config.toml
n_head = 4
d_mlp = 1024
rope_fraction = 0.25
init_std_qkv = 0.0268
init_std_up = 0.0268
schedule = "wsd"
batch_tokens = [16384, 32768, 49152]
steps = 4918
Each number is 128 + 32 x the weight over its row's rms, rounded and kept within 0 to 255. Layers, rows and columns count from 0. Numbers have three digits each. The size before them is the row's rms in percent of the matrix's.

# layer 4 attention query, 256x256, rms 0.0883, rows 212-255, columns 128-255
104:109126112092100159067068100146146113177137145127112137088090124082138143107171146104047121129103151141103090136154116093100134157163071156127144154171116064126162093147189116186102157125135087142140122166126086166179098190146135158179109085160112136172105100138191135126167088158089143117070094132142180146141116215124168094110165168090164104151117159158211158148135104122109117158129
102:126116121117155136103129203151166097087111123106220134082124167122133165164102094120105138109135142110123184104179059172083142149139127110139173147121163148126121158154141130115157154112098122143149138120105120118081087118161105144128097198112137110110141090084094153148198059139113141129129101122171124111108085093166130159114166150119121113165132148022110133116118127101111098132184
104:123114109120103165130131173178137103132112097141198135097170082119095150134111137136118106125094175125161102142138110076136124166113145116098134151125131053120094104171107142076104155133119143116090114132133150122148134090163129171152136064116082184117071150137167125095114149065167111087096100144140121085187126161161181137158112076068144122123155132146126112096096191144089105183137
096:118119073161090097117093111100160093133148091162151103120054147089149122086190090154124126175083074130109018134137122198158144158117177129081137163092094170106111092064149159070132143134077109084114192135115089118161128127179118066188137137162161064153128142173168171081125118169127130145131161156106127112187155157167158165096143188114144126097182118055116129143090104140164115091146
094:145132130089132157160125169093125155122147093106111124141070161205144051151112131172091093145125138165174113150166112174150112101134122107142122157158122142154125129125138096077128152158076120182098133081076166145077107055151129161121103154154118160162142072105131093187173092125155062123119124151143146122094117095123126162134125138127104114110132183085150127151114143147087066073105
093:101113132128095164111134119153125078115136088143172102103144152137119028127211111158163137116137126109172141158129085149119115078118119122124124113135105098155111193129161082109086145101172104131078137125145130124108109128101077098139141116158098164131136099170084201120127143093111176131152129149164118078123157155079145091161119097087140145111116130154161169152129120094117117093155
101:109065077212129098135162167113136083159124115211115098118114168152129195151124099136226125173087101190101140082148139118134147105143103098061148110113132163159131151120160080140068138058167132110167113107132122135124086103078148116104136193126166123167162117091161154101081128112155124127134095129167158158144106139072160148157125121139111116166098116133173095139160112127130071100130
107:162089116101085108094139137092101144129102164157099144120144182112169132134163091135143146131124117147146081094167126150094141081148089092132119134162113109100166167148128105140123123089143102135149187176143121164067132074138119148131117127113161112139143075099155126187087141115222102129150186174181119196140074113186137108099091133094113152094178200101127132149218129113126148092122
097:126136135152156130111122113111139148136160100189125129108138112205152149122192094095153141145108079101146108163094156128107168158089129152118110068171129126184131146200113105072163170154085137111139136150127100074156155055125149111193138136153127160114113137143169129069078106185086140080096122083116148125140119117111113094176116170144116123098148171190114118125147090140076112103105
097:186182136140135207101119145151066107069145080125144155132087116208145099172162113141147131125126091148091161204116154116147092136113081186124169137071072099140101205116092104174083146072164103102159121165123144120132131109085154140103099122144127096151135169125176163133069126098136149095160103138127089122119106100161140137118102108159097181119106091124146146132159118161138036116129
100:127125146135094157136135128087166111130122183152154156104163121075104117193114125099157130131134117108155154187130145064092163119105066139121157126141103112069103105129137195141118141130141085105161155130130147138143101105128146140156115095101146116113078179170152116159146129130039113077093105191131093124118091113125171080138131095089077088087173129154102136114183177105138191156108
101:138106080151093108131178137101147156113078167070097131133145071104074109139109130133149113108092096131160145084108181127108160067112091096157120129086133111163114102109120140088112111224118165147142056093079149137105153132177124137122063108194094119145168145200133106161133079132197154098181102168117065172122094156112113136125128133126148169090172101104147133151129110101139164089188
103:126163090050119097113104114124086086094177110049169114130147103111173106147102145158113086155120161068167198147112135224156103073162125137143167138180131107210122159145137098118213170080146116135126109116068127140170089112165186102158153112165094143137130139140134122137102120143084125150148141104075145122052139157158098104101109155108171155182088112076094115134136122067100095144148
098:062172147076129107133046121116116098141159116116174151126101232140132085090157101100154156095111147129182136151184118117109128123114141106121166181124145095139158104102091125097079083113155116060118150099165116160134122157136111109146132079165132117118083119114145122182045173148137122125089157149104123123226189120085160147129184088133138084174117097146167164094108064148120183115161
095:160144119087072104140116142094110105149154113081148113119150112163116156113073065156125068115142180154144110069105136170105185152171182108146113091151121123114119116126212123121115207105147079055118122083092201101144100149109114128063137186172126102128074173084152136141098124159157114138153151107161169182122072100119156149144135117121117144070137182145117064161140187107144120159129
098:075203119148105079128194103195142100113159094122125106187096158131120152100092144103122107169141133175127119121138176119079126161094121089135087073139172083155130162106107149170112125183137129141111154123160121155095150134198111104124142147127108206136128151099151161104065133070163053153109142145100095085152089138155084183111110097143148078102128124093116078174115210083150052063189
101:143149108184066128159141078171110155130101104121103144124104154160106178154086150147145136151137143134095165110134166137198108138036073104107166115118095092074086183108087081114143119147107161091164147133189168085103160107105162124141090130068147138178139109139086148145186135124083189150083133162072101131087134170070182127068119165136169114156084157100083193118142138167127089085126
105:081074142139145115148106104074127123167089223150098140128204132132109122115107112139109131076150234090179192170148140117155138130083139115061169130137167139166145158143166132110137101120083085127098146181140136148156113157095128138127119116106143181178092085163171123094086131130147118118118133132137127108096166102145156161126118184119123053170132154172122175061124107143107097096164
095:126161136119190097098068115170139123144103125159161147173174118101155121153140094148147147129190093137106110175105146095178118071127133087077122106115077120153151128077126103122099103152135106134160111136109080165170079139119078172077112131150138122239217120148084130179127090171145056088150138150131081173130123140113119163107102178132188130145131148120149066164102156142099139086135
100:155082129146074101068129175117119149135100123102119114114114122076113161188067163141132185155131071106197158087084113161160162189144082125138157105129202151167112190116141125143156107134138145084097155148114173111091139114117142064145156067126192122158107099106133124141103128113121148073142196157192108168070129124129105129159118167125102116083134100154168162154137127142114151085132
097:141095159144087182160153142108137124127169114130022169142172137116089127128096135110139112085118139125130073143152046121110097120134115080093098177137116138111160113125141147133111148178157165149129121162070117134108178155114106087094123182142075104154140133159142175164139117120119098097174169132130145101082094093152159134143096145112119187146131149189147128111120096100096137116184
100:119132143088115100170063087158118162137107083134092160102089127123108129102132123129120189109115109180146088149097181064167087108132147070140144027152176163166149197138097166154094056100123189167128169145113139155154134143150107125160139115110154157164185053133104097070180125135138131131101113112185130115129141164077161091149132152125113165176182166133126114159128157137143102144119
094:191109095141195132143091092128070140153155100120070126074144154122097102093096114142161091191145165068102147119145090126102157076149164129072147154120149145116142143120147121099123127157159115138097155150161195161067158119189083160170153112113151159112113189132092105103170182117089119139157106126138164122125148125142135118140108095127136160135151139144162148127130177122111078138139
094:144057103154139142123114163060124155125165100128128091092157168154142068187133105130084108140089083093154115141131130131098134127144101124131115145145135156106182119122168162118113129125132109180129120162194119140149086149168147135124146106071144060130104096157140131142094098124132210092127169151103125167163118181098173141125084091130104140160126118139149044131182113118061109182160
095:182144194070082077088099099122127148178144106171088157105114119119156151121060102070082147104175166156132102098078131099138147099109149136112144067150153102096120164126127173084094136128123117129142171185114064137178119100129105079085020147118125139151082087154137129170157080121131131171158104139144107138112130158108141130138139182107161097154096125086114222178092146096106100146124
100:125112108138133106164133181123164132122135115124151161108113135115098145172139124160167110140159144144136120173110104161117091148163146092152100142200095187145091153122128111164112077190151145152169081121117130162191086122089170091091079125143110129121117133112134093055137199097148122088169190126112102132117123128115137106149123129154073163173110111114098116171123124097168148135139
098:131139172097117104143024123108145095215118137101113143109098081142163122115119164114079110231169096124132102093106102105165147082149119079198068108118160180115138131152128146059105149183128163129166165151145159142090175107120152210097151156155131162083112100145139142116136085149123131109156171156140172144143110149126159156104123146138158100084162146114137132183109138138136038189151
094:147131177083101151097162118175092161130125116159129174046144116090154142154062123102106084168096138172144077141202085162099100157172114133110085174138069183134160184165128131114082149128107137109180172152156120144136172147143124130099103123154108107090135106103122065123097162107102113072115142087114150140182170167187182127094100142123105118172135089135167050100180154132139106112102
097:103135080113119155123131119138162155136090137174101113116131159177104167108088153144180119120156038171156134134121142226093101174086105111144151113106118181095114173108139132058099101116191127108151135120148126179039140144102156136122089152150096050105073153141170116152167172140122138157082110118097152116110084146160117166152117145096104123176131146146151099170077110147128136160148
098:113184106093136138090205142141062118078125163152143199109153118177132062154151137156102085103112181115173101110049124190096141154125073120080165072152116127198048157109124128133123084124137090161089072111117135123094135159147183101093108086131120120147129131126121094110108109156166133144140172113127113089091153151087158168162173114103127132148154094148109137137143105112151180136183
098:151126108141111104144134140107100150141119124146168058142133150135091114152094140141109147093076128142140103142088110114085141092126213122056151152162094181124172129134142144092146001135109121164124119101166102121153117158162101123109075111157130150055144139147115170146108147157144115136121126124149178107119064104044121123100112187063187145172122162120116102097085139115140126144093
100:104164140163124089129094131124150168085115131090122115123129099141147131138130111111170122080099159135153130147144138177166156111093093107179100185139138108134081141133163196192072139099053038060160152117143178127111146113075082104120127083207095215097131118146158143138135138161125125124114127111107098145112172127120128126115074107129157117139129176110101084153162108110138127168095
104:100109139157068140118111095180100150172134140156121088126171116139106138161141106146118097162157120102147169091170168135114089158120093160185157157089143086145185141118158206124193146140114066172096079137160127162075141155136123091173160106122110108067154134171160165117132149181133120150107085126130127083112158115095136223147157189133020149133113109173148132156090131079146127065106
103:116181130158161135117121126120082141178176157085107097095124112160121110117124160186168142149132110129133156092118162061122102148156214110151079139164116217119131140148106121127134145144104151075136139126101141149144119146058134121112147110058148125131166090104101102105127117134174142165135159101142174160101070109133119102185173167125173123123152106066123070090089136181161150104114
100:088108111121127112169109149063099152101149176141072141150186161104161086133171114081132107106081135084102194123057116155105081169157121148130095108070197126193101109140201104136125140113121164089142088212072162135158154150207121127108098110156161166132180081131178120196154123149087154088116081143138161082110104128167158150084133142120149143156148138138084137146098095082112135125142
092:128117118099092056121093108160098134127155089116193112084122108162156141157093147136112111123168173081108135102146171184161136145130028156132180112090135166073075100125128027133065124232147073113110108110130137065149125120152116125138117182118181110133147094095108113107130128188170142166190171126163109131164122107120091123142170110132162165105088154101119174174084087129135176146139
089:095089148159138135104162099158117142133123094117145104087113122137147116095113115086078152150144113188184163073110132127076062119107063141118069158181119121128113119164152141142171139142137110133164085141059151205069097162151136149107107145159104190183143117165143195154145098109139110164067179117115095175197111064131054135116109118132095179146129086121051110133162157073125105117132
094:092103139056180163114152119134051153144119121113136150077136207119153139169155118154150152123123115152107122039136081136156126066090137101131202116074171108215130087138168122109108061083125163085151147128114110189124138111131150130150119087099098141170118131076133112134143145110161139160164103078124101120140110098164139156095143133121170128161120158132111093172165176147128102167127
094:065134165147097143177127183083186175164128139090085185140133113058167107123161107075122134130082093107137192101109131117148171156174157124140123096074111176181180141147140159121087092124123167138107128091145157110085120126185102067082133178167185161076142169130151116164144138125102128149174121139109128157197080127141083138119124154137090179093141136166097139148135112151192179096140
101:133134133076070140127133119148103116050139136122109117121140088076142074125141146176141113154103143088140157134080124101117169111163135136155143114093086164128164139146111172131178156140179130122188141146196109110129168122128167134109045140124121123124103144110113158139147166121112124135177178138150127050101123175111169125094158170167149127133132127149135080072093075084132085125137
102:128089126128117124096105144094150145076165153161161174159087089123118169189066166134140124107151126138104133132168131152143140099147159222144161093082131120112178110113135086178165135115159087151062169104140124163146139127082100155123130078127123141099121119147118096115128130102175215108106103109156107130186067121142110110169075185178164120164115119105041115128128150127130107116084
092:104159145118163136122155081114125132131101146137086146077193124179102126129107153160175119179115082098173137139132127093131135102156065101066137193205086111136161090130134153098101139123146139096128079255208135108127142092109127095130081130093114152102135115078172104148163113146187120069031147136122167116121171130152145111145131144107114041108068185172092178156093080094123158159089
102:061148144092153148183124096130108072177128136120109091061102136070111109122175161180128156130172085155106203159187148119128137128127123128107089114156145169168121088197125188111155103080129064166144127136175160176138092116081168123124107113156149118147086118051088157134101153153151144166149144159120129104106133142121139068162053174063116111159087131138180143138077101154152103114166
095:152125167128169119091096110111180159141185064113127125109167165099145132143120084155117113131152122118069076163168149118135115132153135139053096094097109133112105169135080147161145127152107108178141154135144135126140113097087145164123157078151166108161125144132157246117130090197145104067124121059109204161060120130144150126112113115138152143101128153075174128143112134143179114120126
# layer 4 attention key, 256x256, rms 0.0883, rows 212-255, columns 128-255
103:125127118148076149098117188135142121130143121174163123141101105152116074175083093100151084140137086077130161137101150070102132139128154101121107126130119147154106090092142152132131095053072146120137107123135119150133177139183122079110166139117183125136171128101123103101185166109161201136170119112105144070128054127126126155143117077166083173104145171068132117161115140067117132146136
098:106125147098103182173165134158065141101131163151118116124078119158087107118116166103126165123140150154111123134097169115112095093110161147178070072112163180124100150135074097194143162146115136133071121116153136179127185133096119089127129145137052154122117151136152112121087163099177161064128129101153080145151156086116137085105140154109129200093082127189137148148110154149151157135094
105:123097112160116098132183118072096120121136114124131125136138110152095169129125149132117140168135106121116127086133142144095123166182134113169140069074141107104158122123114127101209132105148102100143171160114111188124143133120177136102148184150192147080105118142114104163084116147089104104108115092178106173189121090215166182140206180203106140165118089079120128141133140141134056104136
098:104127146137141111130123138180070163151151170132074185096155098164163105176104122089125197082069145140075148141105158201113127132130091122116157122093129155152118170156130124144152141125148139139126102141138100179120101119139069151130145129162134164113196111097104117101158147193158151123133106080140063131165140178128120127089111146150122093093120190086029140073096109130137115082128
102:239160186128132131086076118116147175105122154085134116141145121097126163135158131170086148166138122178096130077144159117162144150159089119103130153123137153092097134136182093217164107121110084108052135089144181143097083078116126164115118100135093076088141128114125147131114136177110108137131111068178098072179086188102133086099134123144092101168132090162133153101141171158127073121118
096:188136151151137107096120089123113153100123236195089133093088137124126119165138090200106090132104115124140154124095130069174103151112165086138052127160111087107160084123171158155069108046209128147184152150143105105116123193083133136110143225127148175124099138109157114157128210089139090148086162127117101179101150107096100104146138189153123123150141133138095089143124114144155128117087
099:134146147039177150119163090193116151094133162099157091129135055127161062127121088123068105142103111108153135099120113142168143183131129147166086095153100202088144140107111150132161112228123152094107063082078159182063140059141075108145153135152068131131130139130105068166115169166085147141125138118137133166132129179137106079148179113126118090087154118123130134129098178112052105196164
107:116151100086162120186098104166074106122146120124154168130099034171078122138099140172151122167082092122121114145117142119110164127123113092174135138114102164165142124172149162120076129186122113129080062092151071118154156152106115135143141150140071060134147139121144099128088124166097141118153166100103161115169126078072158146145199094155058129159094154162128134136107171147145136183164
100:112149114132116131103097098196133092118128076123118093095102162174219154090086114133165111083078133130154093121171129104111150153170128133121116083128111112121160153117135215134099139105153156131161192103113084205110125112123082037190101126161113135104178141122157127059141153145090138101117164147124114075093057164198138173102136127118097092149201122156151152134150156150157165118130
095:120166166082104121146123095126174138129118084111101106110161124127082166084123122128127071150129168124136151149030160140172100119187155128138162110150107053115200085114192179126154171185124095166168117088128116150077125129145150152121089175115127180119162127135122066177146064091137147155091194137117151081146143104162081074152112100094108140121167147117096157145091144073113184089151
100:146120049159102111098107111112137109110129062152151152125118151131171122152151122151171125135172111155082066175110107113146140136097183124157181061113158129118148146101141093167128103135133113133132177103117180107075162146111111120139150131115106106130129102151177096120097182106142116216081145155102126149064075109097054156187142198148140105154145136046140118204115086106090128137182
097:109125134159122098139026139093121082119142124164137144145121129133124162135159112180105100175143089113090121105172131176113149124105137128216072176150117071102134108203091083108135104149126108166109117141127224099151096147107150088093043148163073054086086099134136078066126141120112109155077084128119175104157119160095154123145133132151129082106177110104073083105128088129146122139145
104:173106138181100105178134137106143130162108169187092111195088156085125177198081132116117113016141128163092178156144104076116137133139147125113095150146147146135183125110100131144110152124173128157140151122147160143154150162097111157143135150097130089082069133121125103130098101128162063113104051158155089128098126111090164160079125123148164152089146121111152145087133090124132105092093
096:120111140120142123075141107143057168154118132111112125100143068134093176113150072175109167206170116147159137144109188017146153139113125060095114083092134148178156151103075127106147137121158167149169133118082110132108158150107141112094134091154160181152163107095155114151171104147117159118153131070104093180149138069097098180150154102148125108099137167099123143127060087097128130142094
097:149083109162087051098135114185058113188146129131107120110099107072122148161124154071082136126134122170140064113117095118110091172114115089147143136102097144127109157170143158194061135053106097185115142172142120136139130110134088195107113114084116109097178156135146090171110164118143137138152117153169090180156151181167091155123099186095145170105113078186157150095115113115101062156179
102:119150129146088153146115189106079140122114068118135140126147143145135106187189085104167145168134094159140081104141111102101166195116088196101104123093160118110147102152125133071170133153137092144107110138103137128166125100091155205174088138124112096093101101224133152142144107196139137127095051107153133090194117142141117119073137149072116136080093098129195094159141069138167122125082
103:145099131079144120148172167131133119140156137107116141098156124093128068123124142208134139084130125145058140142120073145053108129174107094125183120102096109209165133097146116123102094122150109156159136164159136183138058079103130110127130161067110146133180096183113149075136077117055124180111077091092113159138097097140152050113113168134129103145143178140155100118113130110142102135106
100:129103114111145160114122151142138149137121103098110139122095135186180146166140110052152147123081154133092118081163147127114061111162129163147157113107146113138116177102176122068142128115139188132136117155089136070101166135080178075113188118133157119084136192104122117108162168126137077076100088163125119180095101164181163163114106136127097172119174108125123111139120043089201108166158
105:167177198144141159108123093127154140101102086106056138080100109102119152093077076168133128116136163063131120128137157138127121182108119141152158173117139139088103083219147122133161070113108116064122058139187119143116134143087105138176200187101168117142119132040108147075147141157072134143148127157152139123156113108147097148070090161127113125103136173107127110074116129100095062110104
098:130113136104146131173111141130150104058120093123183093101166140181148175107086117118115110123132118109157108116112164141043195094147095160129168117084117134165131084103101098129095195084145130117105162145126114166153139172105098126061121178119092179167135134156131150144071116130099095127121098161109125102134110176123090139097115134113097104157149108186176178144136127119095072126130
097:092112106115110130077107115133119115200104169148127060119132063162153187116189145148123152132104140191098193173137101049112142156123162133121102114151109089102147124141143125104193058116090123151138107119167117120177091170132161167098158189115145106096110170203083194115128062140159150131087150164143153097133141136132149126132081144173110137115140106154165129127132165142054186119151
098:115159144117124209121136126140147142090118089133061114171108141098125103090099105190117158160118102128097127088165150186087170162083162144120074170095146156130127075124168142067165125188126121121056116118134128132150130169127147125124172194174124089141103163091145138105116136147115136163133094105138163161109107093136115111152114143113101084141066091108127118142170134217150129152071
096:204109098090070103130080136122136145092135103123184126164176136128119109187119111095151054094051170147211135124155124092116165139111104146115137141132149121151166146092077084147124159160151123154163120096147116154158128147111130153109144069118027099104132066124118209184113179172154066118146141120148090128153172080167117077161080158139103128099151112071106089154128142153119149133121
095:157111125120164092118101108104130151117097123166108139077138122154134124150153187110117132151141121119092104088149140148101147192118151143098154178093124115083161063110172128121091145123100151079125120158136166166148172092183170039164174084128144139150073116156162138127094146160120058137117128100107149191123105103120087109168054107142075157152091113133094140153132143192090190098116
091:122145109133127202152141129122147158126097156118123123141122115087148078136205141126150165136104133109103132108139112101162087128156180121135092113090108172187119161149110170079100102131093141174138129134170123164086107157162121171115151164127130160169163126099075122162135116144086158118155092076076176116143152158151068124176084166096101152132086191062125150110072125145145072079113
100:111168143145184161090138098159144098139153079163131156124151050194113091104154109157108073146152069150120136120157096175122158091153062118093057108117119112158115094132054144135159099127139129141182166157166090114116102109069045162167124118157142134168074145091120113135144107184123121126151032150080143109109095142151089081101180152119147123160104124153110143142099077172145094191122
092:127078104095093144069132121141128143149098159073133102125119127095138088108152133167127115064162167182108167086178141086133127104149118110146101114128066096090081135111067130148149125128116109115104170101187116118150103155172122143163153136087135093152191088065165150148122115138127085118176103089142127157082211154068104115174203170123120197150095089124088140128141102133090124122091
095:125224092153137101154120135167118072148083127092175089098105083119119136142146138102180043128164144114096182119135095109023073161153141135123133107173200119103160100127157123119076117134171086156157149124133118073104105105118059077132243106123147129118177151120151085127137146158160150133157139104099075149147154128127180178172121091133077152106130139131083162157135153086129177164152
090:123154101153107078094111122197100037103191102144166136137046142113083121153138120118127173142229155175096169082152100096155045137120093118145123040128099099179139104129154102178112083198178128142102125155104091169148122110152122159150137122101162179154174097093141133129065131151156186131073131068124110123121112106142117135120082157146130109113115135150089105140153165124157092120106
095:123093238100161091133092136123191169080088134140114142165094088135130175110142078105120130159190145117161116126138193140138032129155138129177140146143154096087101114188146110115098150178129067079130068150122110154146118134133138175125138117117110172171139137157172151096150090150074123074104097158125184136158141103097098167141135115191118148155168109122108119143134121146146137112128
095:124065100200088145137143089120156092074108115156102156098084147152139168220100104128137140126080174147178127090120074187137220093142128179127149118101121125093170080194179111082135101148138154165139108133068153167098116127134169168173109081153115137199180072082162104134127097136108136060111098127138106139122151086221141124143121153174116155082110141120134151104177169130095120090136
097:161167105116095120161141140181130128107170103113127135180119176149147096153142113166111151163123161083103111106109099056152126135171122188129197087080099129130067122114175177101117104151120109152121172163101118155100169167109115178170077157070118131109100126095090137122133143170114103140112111174098123088126109173147107116102128114170159111139118125157120133122132155127132114054188
096:129133154118093150153141122094066120162123104149182079036139141128090128116082093115120137129113116141119087114124111132142154133125120127162130092076126110119058113150092084220099143180081144135187155104126132150110147079170157065143070089106143083182159106078116110099113100111161156135124103134133110128128027136135133111106110101152125074175164131109146104179149165141138158140124
099:122160162139105117163125147146102105112148157162150171102166095135186120151167100127163110041092092143108128173123139128188079160079103172076110153135145114145127110140106141150157172167141126084086110146141141093100191094140116122101138154214115141075123118119091179175112085129106140135166029161141103155138137108078129189136125155097152100186091106132150155120050092124133131125072
104:154095144077108149136115123131061111078114105107130122214109121155200117130116100118141168126184115115108117155133166177103085127129139154127174074075114060180114135168087199102139148121089139159099137111101147074143097122147150118152093090084146128142061134178090219133131092074144123090129137165083095113145127105100139136109180157147103128155112162129140131155082155142126160183074
093:109075181096153121089103138079090137088152196158134083121104105150106137129110148108073120136122076163138141116105121166097110128145124092181097127095182185198100097107151132134051081109142136150207142130177081206131134111172112124099077131123179163119116125102114129178134118137147176147210089168148132160160160153118142136150161107126192123074126161112080093104152069100208127172104
094:163202132162096080121082097095134160083089133133127101149084137117128142203114118152110110172093124125109113105139164122052163114165059127133133145142116236160125111073118172120103108117110109117200142155141151069133109126163129042159130112144130079096108113180135128145040131169200132132110094117120150138123107112127122131128139130162157113169111090111105146148136097150070168117154
099:139172096131159184135123130118152149144107137123122114121107111169133196136095000129172102167137117058191173166170087130129121150116140157142126082155101186123092147048122118093114154165105120146169071139137150101206061051085130166092129135097088148136075059111139151144182107094150125104120115111134055110130170110108140109093169141122117099159093161072172125165093173102131178155097
095:143124155094127131132096122160119151132062080095157079151177049140209058109119096154120109121139128172091138153137104130181164053117185137141079150174165153106132144120067117098149111102116138129126111126140104078171095139080127122239163062192108156167112087076116159099138108134192139149102189118113161150104150079156042099100080134147126139153158139152124129097152159101171142111168
099:092072122147167138127129075170119156121107175165107124093136140153053122133170120104160210153165101168092144158104067123159128116137133099116154136117119113078134108161177148123133113120089136126076156105087141130101089170139155131127077139094115098157106130117174191115130107155110066060090110076131142111130165101139111135154125078147106099125160098111168104192155114086129149090097
102:133174131178173106163102151137117073182075116108151087177181158095112136148114141150112095160174153202130114120109193139187066090113118105170156080165119094176163130083149134107097098110149117145138143150107125093062109153152125143114107150146105159204150167067088120152124137065092051155189152195117138091125127134154122144134102091110109141100111159157136169155184160162129126153107
093:143160117125153127148086139126137132103120141133171166126109129086126135185151103059130137137090123142102126139145127064138135128193157201118146151047155151213166137136082126135195108111180128064142152090153079153140142118116136083177137167127153136085164118136127111105069087124082127086143131077134100124102105092120139155132039127178183149159178115035083141090097134093138101128154
102:097156146161150109061097135121096078112107119064114093103150099138106147183076107087145150140118134145147094121084166141174131090118114095093142156060143142035141133114131161116141153190153147133122051154127108127098102119114152069187121149075141191131119168129122093108151098193108157158131085090141156138096136070107139204140162114106142156174140075111090128145093180112155126186086
094:138187147145113162124114156168114114165115151089128094122118111094064095107059151067169131118109162077172157113099120097108163162148088143177091130122092153136210096137146108113145166106160189187105098112088127089089138136121114160150147174142115079144125098170169051133138081087145104159201146177114112182147092153062123118130099174120162167093102144148060189129155086189107119127128
# layer 4 attention value, 256x256, rms 0.109, rows 192-202, columns 128-255
096:116125114126142094076126174122103133131166125082128134135143147102168147171100106112144131111172074079105148161078166114133113107148138115131143116116122129134148132103130091143115173076114135134150114119172132148168210071101133103123120160080090150078142101182142193143094151101176135178150135155132108118084138183111171099177177195097123091087207115167063148149076150061069056150109
099:106150082072104180117126113117125115139137129148102135149100127129133142140173127169119167130140161153102112108157132120135111092123166119158151162142106114128158118146137169114142159164154108078123182117209133120108157106143102133104128024128145120108112102122109149138080102161148161079097115114175143146088156161088123181124114127073084155091108108166070114126155178084124141191190
094:138137091119133148078141125181225133100142159134137114140096097075111054110102106131162090146171186132126126186133144151209117132109113149163098073139100157098063125142085120111141105178089111103059085094143118098135121149149154166138119165132114141109158135163104164113131176145187161100096130120180100121130114141070102104139146075106117088142109125122116143150107144128068189154091
098:083102157104123163114103101156110101104128112134130156129170165105107106143129093127171140114102060148128133133110081158087139120143143183135122120098170107173112161135157113162161145103167117081071112124108114123148194212062140100077172098138157098210201141160101113167216097142176143080119116135141191117130124140116127140127100065147129116076120124144117184178117147160163133121125
095:140038095162215090217093122091127164092111173110144116119154117166127139130130137126168158154145089173051044176120140187135071082082131090101154118125152153134166146141162152096151166121123048137175108078140145188163162195132114073119106112061154141101134184068115125125111111111156112126164135183130139156116108076127164116159130120125111146122152100095091059109172132125092136123186
095:097105172124132135133122087144108113075163124170167170142127108100068091141112091152114110194081138196116071169144152133180135180122120096140109120127127114152153047065155105161113177186112127174167135189075112155132161116162124166145121109136116179149134156127115142120221144087129118067123146068100137083123162189146102122037104158132163146138098108145149115119137128147114112113137
094:135118094121111093131168098146090095113209118098114061079119110135103150186186122191111164083112104136083119148120135148105159100137160186116135151117124144141092169121098102137158054153110130141025106105160165095117175086137160102167092134126130120142100175153055094147187127146150163150101115131156094114080117127125078144210139105122123073137115131124141137102165137151114155136113
095:134100124191123104105160124086155080154084140135108157106087153150117153129171154184166102141114102149119104137170138153150096173168109102093117186169129078115118099123140132133174183081182085074147092120109154051164138081167072112112160102086144175141130170072168178072163099117086105105155113110127090121111150169180074118123080149109111073141156056133084176133094154158134114142145
089:134108097117100086105132146199138119148119128126129021077148136148150137132125104100136116154124152088122172137095113122115118077152100110138049156144171116116145058181168127187112188143129132090121154155159111125090114056192037107101127122139181148162120200127127160134123136117122157137157100115132121184167110107072149132104140092095134144133155114123096125101070203111056163103141
096:218131123098116143184101083076096145103135085135149040141098141206144119120150185104104188197114148142165138092130116130140139116098127163151048135198065142153203196175117154124191144132155101125146151129154126145216103117167132106118098141163101138117137139113103126185086083166193162098105152071177094156126089135103085135162144119119154066116146163117066187147119101119163136115090
090:126155130148162107068149167137170093172098122128062151134111148114134154063159095143199118147059161154156133169114098159124100132121168141123087092177127179154142128112143138085086098114082063162117147178134158129137124052172122103173153124120123137121113147147147154142179121141120062128095086135071109131087183138115135128077105178091114137121144123119168114161111094103122136125141
# layer 4 attention output (transposed), 256x256, rms 0.101, rows 192-201, columns 128-255
090:141136102138151087159134110128172090128102178167102022185181115158113103137166094127095088176166154109177085091106153146130095137169156091108116165078108067112121118093104133085128182104075119098100119108230129161130077074113132119140181177124069169117183141135152115181176151181133106113167108161136139150096141093140121137152166120136180171152123153158122126123072160085161106110100
094:085117173154138112120050146091133134166136187146117138098059168091150131050103151090158164142141105136098124049181133134121103148117148130157061151106144136190135181055089135143135118114111115126176130179135128126124165125057120160086073173137150134154150079147121115123152166120153153104132135150210081110138127165096127172126127150206149102155101104107111128154129128110183160111032
090:109109160099132097164071127097134126098071144134113093109174118129105082136120127134089097192147168108168143141099127159098131174127154090152071095123103153115138129107174179158158138186087113179071166106174125179137111118144106121075100171112120134107122053141199160156089126175163121153134168116139130159173163096140080138138133151144120121117163155118118095147070123158157051078138
091:156089103132106153097179125162134134110120093180082107131125185157106090118119158094168121091126137112189085138101192176112095156104106111126111067179124091129152141186185151127123088154167142155101115141045145030188153150137085143134193103131126117211112135152134131109079095068167200145123156191147124133092142174081117120153153163125094081167143081130166108098166111175124144175094
088:105143071122092076071103065062108159135098176156135169107139134114146094160140101122163143065101131152102142158121110146135125082093161060147156098121122135163192135141163118132084152110129153110070145170106054130113072062105115178161141142148144113123134101116102125139132184117120127100129166140119143088122144141106147099121147178102115080084089105145150173180175093127190129115162
090:153134140161180074144091144115123134065155109106152099153138169135105101096183163075126138158229091120074144145133135113116126154110113139103172153063157103149140142122125159124105101201130101105119043170125105153153143130126149101150182158146141125113153146092146183144110119146150090105115106094071169149162125141122161157133171154112084129094170165091133127040145076150145194092135
093:139111111138151117088133104133152085160132124076078107118182178120109125117113107154077134171121102146176152157191096095145113115126133123179067143127090152069124134161129134091107126140181158175118119144095097135138128126093117175081087067201111150116136181120102152146122130152162161147093198112131130157153148124111117138155042142103114075170078056096098121153068174143102071126156
090:128117155184170159173137074126098171073158177105078100114136123081167139134161123137161137129158110094124178144139137103160159130134138135142091126103090104130064145143129207073115135106133100138107100187041137126142176105156181104065188197131193106199140136129133103085153135086126125108101146195091144096133117103161113188145106070133153049122128101111108123159152122126110161113159
085:109123146160069098110141177088155132202125120065088126204128090092156128156119129112095176123149126189105113079142182119135126141069136147133150067054093143126143142065150088176133129188165120129087155147119137144098107169094204062093147133094110125130175022169124119073137153087123160105188143160117106108177103176148086141106138085109151103168130166129128171154135147142097118089128
095:116103125138138111086157080047154096169108147132127113098122176140100175112100128104154176178147077137152103110183141155140149112076125065162121089161131129154091088116155200073105112156120106111114153099167151162148091112144084173135057156144140137098087107144190096125117148125116162108135121106133063167185137086111090091141131139156143072075179144153145087120167151178129089112190